Each number is 128 + 32 x the weight over its row's rms, rounded and kept within 0 to 255. Layers, rows and columns count from 0. Numbers have three digits each. The size before them is the row's rms in percent of the matrix's.

# layer 4 attention query, 320x224, rms 0.0562, rows 0-319, columns 64-95
099:107117148153106109136153123133140119132147130112121161140144131085161138132130125159120104095128
104:147103085146092161169164079117167113167088119167113147091120108101079122078118099107077109125151
108:094136126170125101116115139177126127111095163100164132154128175066124149091184146119147050107128
107:123152097084148180138138110137098134114108138183130143186123115097118115100103138123118147081157
099:139179130177111156136124145180189169144114124125223144178113162155113105142145096105167144083128
106:097102103160158180109180063104128164103106079125075147130136122151089104159127150061153115145084
101:094089068128220121092123104080159094123122073058114096103147089165141146183119149130120123077054
106:198146174122112109168169161094121082126053101145130137135153154177139152114148111166149136042106
109:154135099091142126150104128167117156156136092184183130138154156110149135155117149153107072193105
099:099111127165160169167132134149146154099133167073116118090121082185135068127171162138122112083069
120:100150168130174115140155158155160132148081119163131107098108107140179137180133162140087138106119
110:127168126124100113095171165103167147136143112187127171157170159132128134127131067118198100130126
093:074142109108216113100202098133128113122033123094114118074089147110117158138185116147136091089117
105:110128196127117092140100118147123116098129120172087125071078116167111122168158126194110100120114
112:155121103179188143091180173155065150162100138136095091116111110118089155148131137105094124148148
101:094075096086158154126100139125194078096148180120079166096106092095129118095167155088116165105112
100:096166177113115143166121131107121132133113150188040111137139129111109188090086089118201125141165
101:104155162138107065072129113172118167139114124151179121136118139036099144189098103115126130125131
101:142139165123157096150187086136110117077174130158092161127099173094147098119076052103106148109113
092:171125131112125126103096123117159159165087142139117108136170096054082168124163143190139097136038
103:153152111098159089089119093200178189086089045071104061112135148114141093099136162166155153118150
102:077155140162127083192158118159164129091136112080169096214141101107153094161121091126132132129179
101:124133160168091139092111138117067104139107080056132128097107123110117141099055135089166149158219
110:163100132131106141073184124140090172103120113115147214060130120153120184100082092130113178117144
110:119142137180106151123169115147123142100145114130175108088119114141174112120096088145133156167184
107:116128142098161157076126108133128132125158081135070117083101136090135129162153126176124083134108
101:127170203136130112119146092201180152112124117122150093145123174098118104106123089117131120108114
102:073079115075128161101149130146094109152108136139091127140149085119143121146153092100123115141109
103:092158156128139193113082171148122142140252118152119137054072100119134111076130130183111119142094
097:140103119106125141141129140125125132148115102170174122166138106135119145107107153135145071141099
109:095159061080129153166086133136086162142153129125086087154143153130131089134130130106110069137159
114:079110141144130143172054106158182163097107128116134125150135131146138139124142133102141136091090
097:125114140107119131102180154124131078171104166091153133076062174105110088101155072091141076143100
102:109117123163135148147151139148169186125141118150102135157179139119087138075138134116114162127111
101:131125088145080091144132149148074128109087143136138116155099156109148117092118165118119124139153
103:141117126158129148128084147120081125095098133122183109136119116149131072124139179115082164137165
100:115109070122163161070118136132140031172147073156131127174093132056154081100124130101087139140095
082:103123099057115186080116093131146127124139138079111159101163180091117117111139152066127081107055
097:074128110132165135098101094093137146143170061142191096101162083144108157150142145125133142211114
098:103098150146090092171091106112097112178149112101128105056131073118139142108157144147123147101160
089:118155126094120106147100170167068207154121125111159145130166128147114170100167146110092146161125
095:114105148161111160168061114168086151164152149056098189119160137137123140127085151189147151151126
096:089075147156186152107111088165167101175095097141093097154080111127227114145128114183170106128137
091:196118115137095109200138164122105097114172130166110155166107118155167085144085111148144118093118
095:144146189094130136184110107128100078164137117182162193128065146125099156141138080167183171126105
096:140137117138138091081142143115061096149105089148064136132123128162119149112185110154164137143124
103:089116106081182129154140157164115146153130148161170127117139091083117146133113112116126067127155
097:146081115134202163024086149144147040146156078120085115108146119131114125130121186153176155110082
089:141144147130103120068094096164156093098078119167192116163168132097099169128161186152195116110170
099:163137210137065110064098132138121037155132154164153081157078116075043114181136144139154126113168
101:126186192113098142098106106120128092126137093125137156137140139165155136136101127090179150093047
090:111151146113104105164126107113109147121189152102154099092130127196106128113106139120100150129116
101:045171088118143139065130137160119099151070126079143143112111150122071104058164131151126043172166
088:136134181135140096167157169144124149060122141109160118141108132112177142122140155142132122125171
096:159137090136072092111115169132100102145123116063143087101139128113096121123084169089103076179180
109:136144077071132146050139129136129086143093133108135203121119163087149075116176072083119134124111
104:106139139144126145112136211121102103116093111084145139143071126088092142171129141146141072157183
094:103120150108138077126138044132100167153184105176079127117136133109104208094179094130171121125139
100:105121167129109123093162156181128102122109098127138118145112152052164181156107082110137053076103
094:092139120097118130111136074132084150167123118149144106089096090202118147141127155128143140156090
087:120145085102138185128132114118147171114107154109080093154156112111141073119067113102139163133178
096:155171030126137158214082085173158173135149084152115086169137112124164082123106155106140117157171
105:136125126075103180161122180105132093094148132110130180151116134160117119123150084142125115084148
100:066174138141174108066156067121168091158108087096134146061119103131086138147110139089161150149081
077:151185214110138084110152159117123090156166161080121161147092173097068129154149089123152139089112
083:163144112174087106135086147091144145187134147118173140142113139098155154144148146117128107113088
085:129142098114143128091114123124134113116106132096143143112102164076115143101179131104126148178159
097:137097082137130190136143120102170087121146130154121122234179100135140110142122145158121128140123
098:117067138090105082085139078118153168142123140148132156144146063168099173129144116144139092158084
083:072080151109082189111117155131092118073209175151121084147120110128055108147092140108149088086071
084:117085115124158186165118128113117111158142119120114135122151114190195125119074112160193121115090
085:104110103134165129153184073103111146108175129108081108114133071164150082115115160166132094131110
086:083166057125134165186092139126129204116113142105166112073132124136105145149148196160158191129155
078:092101129107222112172125169135142104089137111119119113121147127183128089091109156180147091107052
091:103114077161160106140141126131150097213091129059129151071138100141096157076168138217141166181134
079:125140172103123121137138114145164137043130132141118111126093124121191145105085159118153139118120
088:095128134160186154183163187099102112151155146137134096125110095150151091134096106068134195133106
085:144124123128129125162104209175078099124144109140150158147127140098113167175099080127171108159141
090:183123109143133132182102105072105097167182216142089116124162081133144115123107133052093190085060
085:088098084115151103158130179166168110194079172130146118110202110166088113109125137185141174192110
084:110135150150143125121092146134206140167143116167142156175195157121110153135098134148163115077136
086:097091122164188073135113176134164135180164127165070183122163137139129105212122127096135152165126
084:173135148137104108082107152099136114102199138111076134108107106120124150175136136032145117102126
094:111187090064117109161073182125130097135117165130149108124153128123171109119136195098141123123116
085:126115108163112072161123134133153078153158143115146197192154140112100099122064101107171128151101
085:186080157184123095116177085145127135086117127130097194137098106134138142161125060144156112151115
099:157108154140125124136157141165125120134134113078083123117115120191118168135113130079085117162189
084:131130096079103134154073106111097186142142150163132097191161149087121120136106158124138064106156
088:152126184143153166109178104160171085104195112127109161158128124173116101059113117171133194152122
087:119170134121100139148102170092110150134107196135088160069088137054117145107155078094140111141128
092:114151165097156091069155090198162167140127111107131154103140150144127076171166021182158143169159
090:076131125150184134144130171154171142193172145109156131103138148162167163137095096100140133146107
075:117124114118142176108109122144108115137153098110157117142065143089101073099109158111165186144153
094:157143136134142172133098108155030125130163188138135109115134134116105124131136164097124129119170
083:153149127078069114143189208122122084129121156122097139113131167131146141219148087096125081133133
079:162111140145132158103157150109128171166117190079091207140137137151134182111082115137117159149107
085:140137159167111136135094093122099147129140146112101097095134113128127171175114091104082091106197
086:138093135092121163132169056103129085154099112124095136111114093115141135142130142145116149084128
090:158151094057151175057116137092218129154102100141172122137172124116122094081143207130135078141104
086:122155086119111167055140092097175104155170103091143132115130097131124092059080163044093142083144
096:111110122110117215142110177131153157138090085121126130137141141148176108136138132068135163210147
080:113155049083132177149126111180128134120177119115110067122108108124146136187117162164092073112088
085:115101169133123122136031150158114151082144128179094120115124095164151146167097131157136152155086
082:132121093139122129169103173138133038130153107134150091062106117128148138121133121082112135111167
099:103118151108106049071148169148153051137157081126150169124105149094109128118095099108196155095153
088:019137133079161159174105179123126114134175106147147110087136111100136143153142162131105160132099
085:132129144140166113112164137159140101143097029142130148132105148145141203126144123084157188176194
082:154114128163079139058089172194098120132109113172153156102115109160199123100128137132115128105145
086:119106169140136150161138119126150120129109139131129183096153098119180133103193108122144141138203
086:142095124134186172091137184164113146177097097192105118154135106111125072137166174161093120128126
090:118107183164165107141151158130069118124191130151126109116112110149119108132132100135159111085195
084:116070118115185166160125112104119106139142153170121167113103103138122113112112126044096164180118
091:118146128187118155118120147121157171117132149138098126177089131121116157171063156123105132146123
091:156153107131171146130104182133174149131133190157079074158107143144136136077111143116110129171079
094:100133071121177174164126077134153135146205122102146114157144109142093171150114148072103135130188
090:104074145183079077135153155092131101113136047156117123134121116143149145104118088215158162124136
089:058179102199130167182136113155079194102167139083129115167107138131128099149174164121073165151101
080:147137132167151179162125128112147175114138146145169116132166139093152142065124127071091089088117
086:072149128155158151130166117085123157115078141124129085162123109153061157185186173124136095153093
084:162135035122111141121094123097129135138136137094114070127073137124147011167119091116076090118168
087:063141115142100149107101158144114133132096152161117123170144111122197150145123124124079078170166
088:166084154187082073092154168175119091103114140127140172130131120112093121143134124228153139091149
102:127174072121149145139084115178175189114086103137158160158115171122165120149125133104060083155074
093:162101157129117146093123085100133173144125079212156140146133068143170114139197133089081089136096
085:113127115084102174108155120093125136144100199104154114111110093112100139141166116142192097136138
089:093142065045119144117138049128126130097076132122097094156062108128084110126129132187111085163102
070:144115171103158166176069130154154148146149129107113140090206128089170132183122139096156152164116
101:148172180197127150062138092209116118070133127149092155106052139155163125143120145128110155162094
083:170164103144172112114132133098141079107131149131112087133066163102094112157157093113079132080174
084:194137159129145179145125119127138086135145149144119148091109128156088075154090090076087118097158
085:106167073174138109126178144074145116125108196060088141147104126140196054107070121123182132168071
081:092105154104117046143058121148120105130152153147131134125150099131073106100092111144157164106171
092:114109129208143130164151168101134161136140152144091141138129092215142105102131137117160185137151
080:121152094153175112148092091066110086179122110081144050136149164090083123116158146110152152156056
091:101112080085171100155107118104117098190141106146148062209164105133125135084120134159120111169048
083:158135144183197123152162132145161113144105100162124085140139124148127095160074151139093155167088
095:144124131041150177099109126155142132090096130135142165108106166148080122108178121129188107092104
094:087125156146143147174096103090137142117159102175124074126184104172178160053144122115141131143058
083:113127129179168097198131117104113124132161066184099110155137092204133123126119113182136148157133
092:127101116139139153134106120134119139075166119143105070157098134122106098155156175137113125127156
085:127127109153146131135198098129108070121149186141103164165185139168116101059130111160159110168160
081:140097105219136162122097149112102158181172170110113111084129118136151085155100119141112154184172
081:113098087111116139141115093168033145101143135151126133168087148097090129091101121107122129109146
094:144099142149184166139092106111131110179169090145126098166146084197104103162144182195118154178074
088:120113105183191066130140110120150123141194116098146111102117103141119099117101105172164167113085
085:192123088144148074104111172141179109080146161112117132076144094147145112140126125161135189166075
080:085167126207140167122158070124173105161155077117172129121106098119211078128131192112166128150151
083:138148144081112182152131120084100152155079169195104152164135189092158145164099128085112063088105
086:153133073198112071156099134111098152117126124135134120069119113122149168136113126118129140162150
078:120129178155140130116101160108135087123101134143101090138178091149167149169091129092146137157163
078:137137086128158124134133158182131088120154209091136144109107133153140113116143172163164156112189
084:142159088114093099064153119139065119086113085132145106168117160140083124067140109135115126109126
091:118101057156147112137153124162122080169112095131103051110137070124166139129086134182128107148105
085:137117140089146177159096143068122143189128098159135138116111174078166127133188109102129110197039
091:154176144150171084121100129201153130128154160112129100083124104154130081145202156164165142128128
092:122107114154143111128121127105098118176184147120134132123212098172196112153085160135161203150141
086:112162132087141136185107125111119147103117134176171118137087093082122151128200122157104098139098
086:146121099095097156116116142152099098105058162112126100147103173049063121151112133167140093127112
081:177170142126112108098172173096100036080143099152135107135166111151145052124125142151118160107106
084:120108118154182107204130109041152159136124107117123090119140120139136103095118104183130151173068
101:153143071184072086073156100129119163111125123123143149082115141079142099110136121093122127135100
082:101149132110162096133123072112092143165152103100124212135167122141158132147140149072163198170129
077:100125185060153096093190160109164121121117217155149135146142150172069143117071118149134099129110
079:148131174135148107081138149086110039132093130107127150115133160114111119138123102117118126137166
080:136111114142107199119134121085138102183120229160083132132135090125197189133131105113129175102177
090:155152105125102091100113151142177160126117149114180113131124150118096150088126118086140125172100
085:128145160090117145134105145152144123136138013096123080188115107160131140113073142099133159155142
091:150142174169121135090157146146129081095104163136163128133176090081131155119135114116102109109234
081:126097081073122142206091145143085157157098093157179116130191123084087126120129103090098088172107
095:181067132154155122184084087165096149098174129152151140133100112092142123118147205169117135114185
081:138102157168096120094080134135072091125173183147119071065100123149146119130146127141126118090169
093:102144182064174166115093153107162051125173118129114135097162124096132106142102124102116142130127
101:110133153096139140091161162136156106119147177121133130142128168058124121106046093185107137169079
099:168198160136084125117133211114146119071074131111075185117139169154132158138134075094147156122085
085:137151146137139129120119106139120127079048099150135125142101123128106059092166122167081106144146
083:200116152157124177099086135114125125187188092161193111164084089067144144092104109087102118140119
086:120171171129118151089139149118108085080150153150135087125163143127020153171134158196102137150106
092:153099110149080145104120133102094104101100156187124106094107111090159150146102110083142113092116
093:156157151141073091057156118101150096100157147174150152170075161107167109090047111128154084118132
097:105132084115063145132117155120123203173124069138133141067176138091092117164197113122168154171090
088:143178145126095115133175130140202143102106052085134121096125151100135182082097125144132106145193
091:137098137152150101153144164127136086103175161176114131158110125139225162129078100111122145040173
085:128129190116167124197206154115139029125074084065136093144148113210086131158127140145146134118105
099:115161083123150118141098121137151127137071097100159162091143132109153211130093111132103130167053
093:192116161152099068097219110136136077117102145143189112128054110093164119160107091177121117087174
096:119151109109126119128071077133119255089117095147070152105151126150119160118153178124145118152126
085:178145108067187066123185122076085086137112161096152165164141119132158131121112099151106136066107
081:137163109114070065096153108129096162097136160115173090085161138108070026109107116140203110127129
095:109134148089147075155048120143168199088143109120116115084097151148043117070182105098222135164095
088:157141134070134081110153101112145179113082086082199111077117132085085106112135134111183125182162
087:170111095109148167184113146121070157101169121150113043136154147140184071162117110121128102159126
093:111142151090127122079106128114170209154080146143149171165087163116094183137158124098129125149111
099:154136202083113089086144134108087085056104109124143149096112156031076136073137135140152076094088
105:168130165153124037101164113184123132154142113119112143073127091159154152181117144194123147164078
106:073164103136090169126104115111147111145139182097121133169161166159157117101161109060121129152116
091:079135120082123139141068102086126148148088097097164108153152156125066160130210114069069122146122
096:112117133140173151111160139104114127107158100104145140106123125143089110194095145115154217132082
085:052128122131071121119104142092138145101149069149152090136095174106146132150177081095154125098132
106:148101080110130106118075176089129113173180095200119146184138090116196183154085172121076134122119
102:119132118093123192147123070133109109092142141111142157100139142117104160138117087074100097122160
096:126097152167115175082163133181130087123120182159098145090092117180154096104120128132129108159123
095:119097114140126167103147157204121115167179105143118113113130157163120074179116106071125114138124
080:123115082132184190165135110096090093089149083160132125170113129108198142151200145104136103142200
093:108131117118142147123104116112118132175105106126132144120122112113077134098138199143186173181127
109:132117097113107117139144139130141104176061123167102142166122117106168182145150119082122122175138
079:120082217132157150162064175169097137143110061150118060139125107184134137084111117091080163158130
090:162122135135148176130149118145095113151083157180089156126072099138159184180190112153081138157139
089:098088117183136084142121139168178135140189074157070136125057134148170103127151130110116167105133
122:099117171137154126109157174140138108162123161186092155182154164158142178113118127170079104103122
109:148141188115051077091169194098128090103153197130129096100052133064111139146134107120146100112124
104:151154131139118092094116114132127099127223154155119143116123141080124145122137135056136150087135
098:142101151171133143126144159120235086140164155091126117108113115148136097141150147138169156151125
094:127130108146155104107129092138136120211078181138074095176155123140137186130134121103051140128113
096:124138148100143123133127133142131145126071073119215121141126130093073133136134099142171173083140
107:112106095158162136136099152053109121122186112131095122127115139149137118106039164097078160176165
094:190124131123079072115152149193141124065089170168100166102113171138150148110125057141150160089152
102:113137088142121179164171103108107113110125150192127132180179144136148143109172155102162139122209
087:151121137102067085094133178162120144100150116185084079095097096108171201130144154129123117191076
106:098169160059130130051140117094105233079094142102144120112096166103112149076142079106177156142098
103:114106109131153112111142147127103119079185166099111124135117089116090181121137164124100087114137
099:107133159146160128140097153141185084141181063098158069106124140102164044155120162076074161154166
090:122141107105173127139116155063120132087098061167165102125122172086142141105158139172085132108161
096:153131107153068117066165154141114108145095129110130117130091173081153059193102080100106154140165
099:125122135128082105181140125110126124158197166164117147081144139073148141181132127082123094107115
096:110124129094164132121100090128144120058084094075111136137059118117142061102128180118119157073094
097:111131114116106142185153121122107140127153153139145137132137141070154133119151076122082171109120
087:148134148112138128120113124155107098147208077166168134186109163040098126110131112071102077086125
096:066072123217186045134092088151138140141181132126159073121121142104120138137167116198138120148136
100:072093100200126082131166121128105151181133141117103094154154099179123103134103157111109131127147
099:117135137124132143103078139094110163193148054080158069101106111129107114146121159037128162172083
097:112159146197127122154116125085193109155151062132186136083114130103162148164100157095155127176064
105:091128133198113092156126140162138071141132159135049097150126115146166085150109127144143161131164
105:151098118136122174132184127118096091134130181122107171118121092139135184078135051142105114140165
088:104090134089140119104175124142118136103122149144153098121133128130090128125086104153161090195118
098:112120157114141041136163166159132135090123116066139124192117144153131140175128093144139175158151
092:161162158173131117103095161146139078154186108109120094184097159100169070121140207167154143092113
102:180097169129092140124146122066069056114162115152137139098077112172122142106132067077114121146092
109:126160142127121117150105167096056107114175140087100056103125112173116109133103114092070173144143
098:137155194111077184156116141066148133157140162107193152061084152095118164060121091167147143146098
092:092097146148053180123119176133133093168165149089114123124106081161119204119120155091168115175125
105:166119132213133095130140189232091137134136116102144142109109153125094155119098134143059114062075
094:203137158195160062143113182102181108129193061149125092107067111124169144141121165112159126074035
099:173140162193125149121149174080181116131153166108116134119116134151147111121109149128140099106142
097:099109146090101149132201162139146136110117153090108181150146084143137158162151065144146181148156
100:102079186124122129132078116113144129101130133063104088133160115120116164115155167136104112107093
104:137133099195141081135131065168154131146151158118163072109089112142149104097100208196148125137138
102:131147183161109176055108159138087079158144076136177125154181112097095175161081165054080143149139
107:152126117143102123142170193143070093110120104160153157125156151134157083183102119108112164135080
091:127100085101100099110150103146146111116110117120098103175107099169094175153117115162100114192155
111:165159127080112139158148132084114153079111109132116164054157136083128152138136094108104111083142
106:148126123157124132100130138214129186132101113110120074139105163161130105100135154112143154097077
086:130102131111088096118134062059067165073113091062193122137122103139075150117099111084109112163099
089:111150140113136108101180146117134095124205077060137128130144147074124124127135128090136124145109
089:133159161077142142086154125092078165124065120087164138156140097090142128164125139110146125119173
102:166162137098066123123151143152091124134112127117176121171103172108137138122152130108146101084167
093:138130150142217119123085163108108190167108084123122094071119153130097139170116136070169115152078
101:155116136146161108161120141086160115117165102136136097092075116078100140145126157177134097107077
116:146073142108154100123134137116152153126134115131090097144144115144191124176103163168171212161139
103:136105114125114135096084107117124098121156088192083121166101166129140101119100130039155124134131
091:094103156105173120149095141112110128131184118154127170163120157099099154102174124082143114176095
085:116093162136103159125163175098083054168179123162068068096118096070146121109118121090059169128122
101:035085139115162092133099096110101130157164133116126066125106099153099124140152153140155171204167
095:100110128125156139161089123095106163185107060138150093124126115132122148142082201165103112110086
099:156143150175093141160124120079118090097170149146118142124148155103112122075108136112111167115134
102:126126107125143177090106189114134111092148106124156184100080131180084082108099090141178106169122
094:089084096109106139112146102148102141162148164167107136128179105184174154145166085093149106199149
094:137129166167140129131103192071093120133152066108131121114120131135181151115129146085115212109182
087:157142124113131092139058196100123141135128139135165096160061174071057099135094183109214142104158
101:099103138110107104142077134157142095112158079097149155161102110105101148158131109144163063171107
088:112141152114132137124088174123071078128121119114120085108140128125129141120184100124062149134141
116:157167125142138148165131135151151109137153165079118156086116146124085143138119070154129113085114
098:081093122127118124120093127122108088150164138179091077174168121102119100136130144080166163159184
123:084067217129125137078156133139082078140122110144089180180094122122156170166069170101119141131100
098:094123132176119179161109120092109117151111127173134065133072115093155156120148155068138125131119
096:137123142159124139209133125090136112100210112145139125128070142102112107186137158085219142105069
115:133087122176146169100123140132229166098082130114131146127129138165160110148135113164181169193162
099:183158129128069075095119112177112122153156142142089153116138127090126167127143135130058072068128
094:158065148112130133167094080114111097111086168200165117195115108118136133185167125118121109095120
120:124143122131128152074114180124126099148177113090130087098088133084090169133112102066133112153106
097:181141095097081141089184113180094161141088132152110137123160119145151101155116073124150111165091
094:137145100110105142115163109118139174105087141082110112108132122139183169154126103126121191134177
102:127160098087121058102100105115174169069127096131082126132154128094174119156103113169168145095095
096:156135093106050176110122163128058165115106092150136103122124138100139110115109097115150129116120
110:073094178118162089069121081092086150086144116120130117145135090127149126103118179133105128107076
101:107164167126166188094107163175127106097149088101153167162152127123154178110149170116108114087106
110:108176111128194161157152103101138193103057128123167108131139162115075155133109156199087107114174
105:175117081083071122095145158199136113159171153116095121161103142107187098133168136075138117153169
099:104103136082075150124157105080092179161132092139099112150133115174175163125102182115092171205119
147:168087139077183088124068136090107104093162105168055102116109098123161111116115185161077089137080
144:110070174137136113169152164119160144147176148096098120100105120166191140178095150116130116154124
152:125140083127088132144090110093188118163123091149113137131135147116096123061128122063122063149119
137:100107173105176141124125103128159096146159079164135105131117106150082140114164148125138151137153
119:093138134182152121135150125096131098170104129048136089160192139121120098178119131097130135096134
134:056125093107095088133084133148124155166184128103127046134163139061155081150175147117112173121124
131:152138135110172140160150159111104100126154067128118129188115125176207126132087157123100110057107
152:158159108158120132134097073160118078103141122127103195146136159118065152130098069131089087137190
159:127100143130111152118140124138062140090122162111167193083051140185122145067115075124131074083181
143:127110062107148120090105131162089136118188117143131113092169135144088083137094155122201138135142
155:118105138151112121167128138176137112123136103156179152176119141096139155137103117129158136117191
122:190129134156143184121110154108123152127121107106149078136171125110111090089111200143115115124128
146:088095078116146155112157127104101089158164137103143185164102102111171110126101089096136151162110
124:112120159086168140136119217156106083170142110118099070143114084174170124114133123103084139135124
118:162131104128157155161084152111131116192119166075089110127112179154194177109135105113135165147106
146:085067115176135170124165153090135143115232156139113109166085104118133190111154124130184184156181
142:091111102159138136070174126159096092151123144145112185138103134150104161153204129133143152120129
129:162125136144166091120141168120139077105155114173186099120094151126141103108174115122157142128076
147:149147162131149119129106116078089148101161155188166113116090125145134095169110162090115091119105
132:102133145132173139142144163138191146070174135047147171125156096152137136171156137120165125172112
149:078127075149137094110134136119178121172112164149141160132112135139120125117123155123086081064143
158:100069103110119088153149158074137118133114092165122039129130089156173063157102193140166156130128
146:121145143154069127078130201134079063190140102111154098090111121117100147148083113075075168151100
149:163125151140108090095146139143121059104145125186127141128191152126148121145127088145141187114164
136:115113039128112110135131105145102083114088126131056112159120148129184101148129126156116183141180
135:177129143103088055105098122117109130097160117162061145147129123057167141141090113092110159158056
131:071142077177160109095128119146089174081130105180142088158124141113140074134123116138161213142098
128:123129126050087117104103083070130160130123133101164138179157076131123154100111191099136104107129
147:123165117163162139155107138079106096165169060122131141138153136118106093111124185135141105095097
143:134170120159132162129099127120093141128135126147159125150140135126088082146120176129089153091233
147:197122118085090114116144171114103147098122122154115142192092148117159110140193117081144075173164
117:190121069131129080179114172084087156143107117077103152068165155113176142181143122123159165152118
# layer 4 attention key, 32x224, rms 0.0563, rows 0-31, columns 64-95
101:142113137133170157156111125130115104120121139119111082103076124116092124124131133095075101068108
095:115121154113118101147127122141119165086136200176120149099138123161133123099153074147075191177188
104:133098095119088107060128111128197074134203129089162146170128147092117077103081140151110114105098
102:098131133084082057111124066100141157086144142115168100114143125101103070106109129074126133152109
101:104083156097189169084129131118100118125116126170096097125161110107119138124118150153130109199159
097:076201128119159124107203150152118166114126084139170125203123122150095129125138129096142119139105
092:037121202070134099105136170118126104120124084123150077127125097123164180120133142095091201112083
098:117135132105118135157153139077090156073135105118136039083101125101173124153104117122126126134148
103:121093070100143220112150157134154061202098149136165115188131144104088102132126100109164126126116
098:181107179098062146142110140157120113097199146227095154168152118075153157156103141139115176125113
107:084126062151141160173115144141132082134137127120095071197109117159167136153129140053120186117133
096:121132123084152114111083144158120135089189114136119119138145113090102056174081130137155181126170
098:098114119109154106139164137140089063170147126143162109127087156101134121052111156168110125101114
095:118093165121120137182115201087090081104111101153131082129090149123136109135135071110135130114147
102:158142124148078133154100112159071090130165132156164134133125122149137107123199172136082151096095
099:175134089165100109142136112123116160143144136134145130147130103145101138154110087056137109149168
102:192155133166071096124173103128076121145104122166110126124185097140085173117083109222121113100164
096:110110151182125111165161089113093099078156098168150042069087121099081109130142128173103112080077
099:111117136146116093185088150108172097110146135142133139121168160118109127066088201097184120073149
104:149105141103114097138113158091131112182152115186073204164166143185172096143092091149110162106094
100:176118136133128064074156111116151169159117078121100076141149160113108148140097163124089122127158
099:124117145148199137162138137123134138058185116143223168101116100164116178102102156153118101099177
110:109125155051103107128130172104154062199130106114129118136103170094074142194148121084129084199111
099:218135127099102106128156157189107126166116115181135152105112090165120145141102072125150089171097
100:128099150114082111145164112162108048118125153104152123180124138160112129107148136158123147130112
104:157193089130176149087079111126149080134119144118155129097154145076081150093138148125117166165118
099:118062157102162143110061142147125127083186097116169113105151106173134106114102121173183097125092
095:097161071090170101175106085149103111078150184142136096178106122103115157141116120130117113103183
103:151144164133110154101082179167130144140183116112193122085088147130136162129129132169179176129102
098:118154139122170134126122069148131126103096082123188168152120148070171113124113074170133085140205
105:093129089083083119150114112129105126090107126207122123151115164130134103096053140093174131151146
097:137143106113146126100123147158079126098176079167104135139129148144132135078076107152110137089109
# layer 4 attention value, 32x224, rms 0.0348, rows 0-5, columns 64-95
101:112107135147079130088049099160202081150160209182137160129109153117115128130139101101096139104100
096:050136171127096132183137141142152138141154141199112119161122113079175170132139123152225116092153
096:106097184089196148138038159106149102089086127162122121108140162167177204168116114131181148114165
100:188110130070167166113138164101104085163149187134128139111131125106091101131143147171138095168127
100:149126132137078114164145099166170108070102130134086112135105103186107111085118092089115147119108
102:153147112143123130131110091161122184105104118105123127127133095134147131156048091213095120104154
# layer 4 attention output (transposed), 320x224, rms 0.04, rows 0-5,32-37,64-69,96-100,128-132,160-164,192-196,224-228,256-260,288-292, columns 64-95
111:130235129132144131132171185078106119176110119099140146095146079118150174148123112152120155135099
104:108158192171110136091108120145135120068204060196119129130147110169145132141155134203159088127099
110:143118129126114118158125113161154119144111079131200126157146158103138124126154135086082107127183
125:120121130192145120094122086156184141135164139134091127091112134118174065123141153119131145112064
103:121102124137161084141103147079141103087162146190125141065144178133136116118167081151125124130182
123:165124117151138146098118127176112171115187095191052121112173056156153161101106171022140104112168
103:134162141107062103116155170076163135143176143129116121098182070175190130154139127174163156122126
111:137189115098085132118159071084155086117129115099122146151215134071120120118157141053150111097105
103:088157089145071133139165136163105171148102133133188102133102161103120121102129142109099134114184
102:086115117170135128157118111078155198123121116073138145141150118140134117115105140131139156122054
093:037187099117143107142096211148125131160149153102174123116130189070061095149166169137155113159158
098:168170186136080107124101131210132096178137122102098094136189151128122109129132108105118157062111
109:160177123173135100145082110087155199097101114086102156132135163158126060092117083158176119152114
102:135152122118133160110166122098138102152091186102121169138089140198037087102152087130116145176103
104:079168116127133056133197086124107118095170157083171085103116165144059092111157107151118120135132
093:135179158161109156111089130172107137138135082151197132111080123149219125135127182090123114077137
102:118090104154131133094168139102061146129118102115120083172184151097148139076131166153155152127153
110:096125135155171135126138196104175120179106114102120175107144156127077162129122084115166149156068
095:168097130101141155200189164119127156154174143148092074115099124137123136150117096094127157115112
092:082168137136088112127145102112167177135070210068160077092083145166124179157137108111111158153120
109:147088100149104145144115135137137142112109150135160134142157140102086156086105083163132120147131
092:081153124154068129124128108119132135159110143161143127120150150112145101121137123137137110126130
092:143130137131089122146106140122164140091129123094149104167134132149136093139115094130168156122109
092:165179074144154140187082141136085170110069105122171110113125156159159141090140141102140166126103
106:186163119126158071109184072182126168112095131136098161160188175125188097140122094194124103149151
090:106169110104128132099097112146161135115201135121118113161084162167145079146136079103109115209143
099:122172121163140118149116090148125108140056102080160107165113134143127212152095142120104143168134
093:130010170164152148137103166165156146159076083128114171121123168158106153172152148155143109111186
090:152091150062140077167181124135095222096147141114168100128079086125141216147136184078098104078150
087:161103113072135084069098118119131130175111134184156111115155078149067105124132151103063143158129
090:120135199154109122159218158057089122200158083082108085134081134149096108080093071087139102139096
086:153186145165095152094141097112049154142094081163062128128072136125126157114142122123165137132163
088:078165128168122147085148172151168102147114167078110086163189179094076091151140087239105148129138
091:084175129094107044118128145059172087211160111117120154109178175138148090118122077164149080130117
092:150136173104124114097140069124184146076091118124140123136116158131100170144107118150179118063144
085:200082139095125130189131163163109147172163138123132118122081146099118181144149105158133149137108
091:073115148083124136132203138124100093169121195103114095106202043172174071125118105164147143128065
110:135164113145119132145141148154139067182112180182114117094089132084130046116166182106145125096119
079:146073123088144076132159136121156102165131111095160143136137113166150096204132118097146176155047
094:081103137114152209140143179126138149106140082154200093134182055115149129149134171099112088130113
088:082051116093120109157143151141112150089173082104117166126118129113077133103193112154126151123152
089:145218163152049149158104186127167177144135142132115137112071156045129110147130123093139101117135
100:100202152146072171128152163142125143143115130094077145136094193152079122143111133134122167140143
086:113155168101087100141118186069143138169179085088156089089120173130163131107140088149091128126170
087:107082123107133107087137150131140122063090087127181140125101099150162165127117187137087110108102
091:147117147127130148117135152161139187127145167119128115120072088168097183138106105135170133199103
089:170194099105142151097148123119100143165103182139126128111107135149163069156096082151106134150058
099:174140101156098153116090129198082096151126153141102066149115138131142144166103121065102102158131
110:170019151099095110099122219084179123155185104083194095100123106141146099126121136145162096140135
131:110124126118118118156147122138152103127097098130141141145151107085189148154168190142120104057106
117:162151126127099192143075167118129139115137149114124119163137129140058155107130125129198200192168
125:191172111144125142146131157132155137149115215094162153079112151144153088153122127149079049167109
135:185143129134098126125142111182141114115080152121107065124067128130146063193118131033097079099064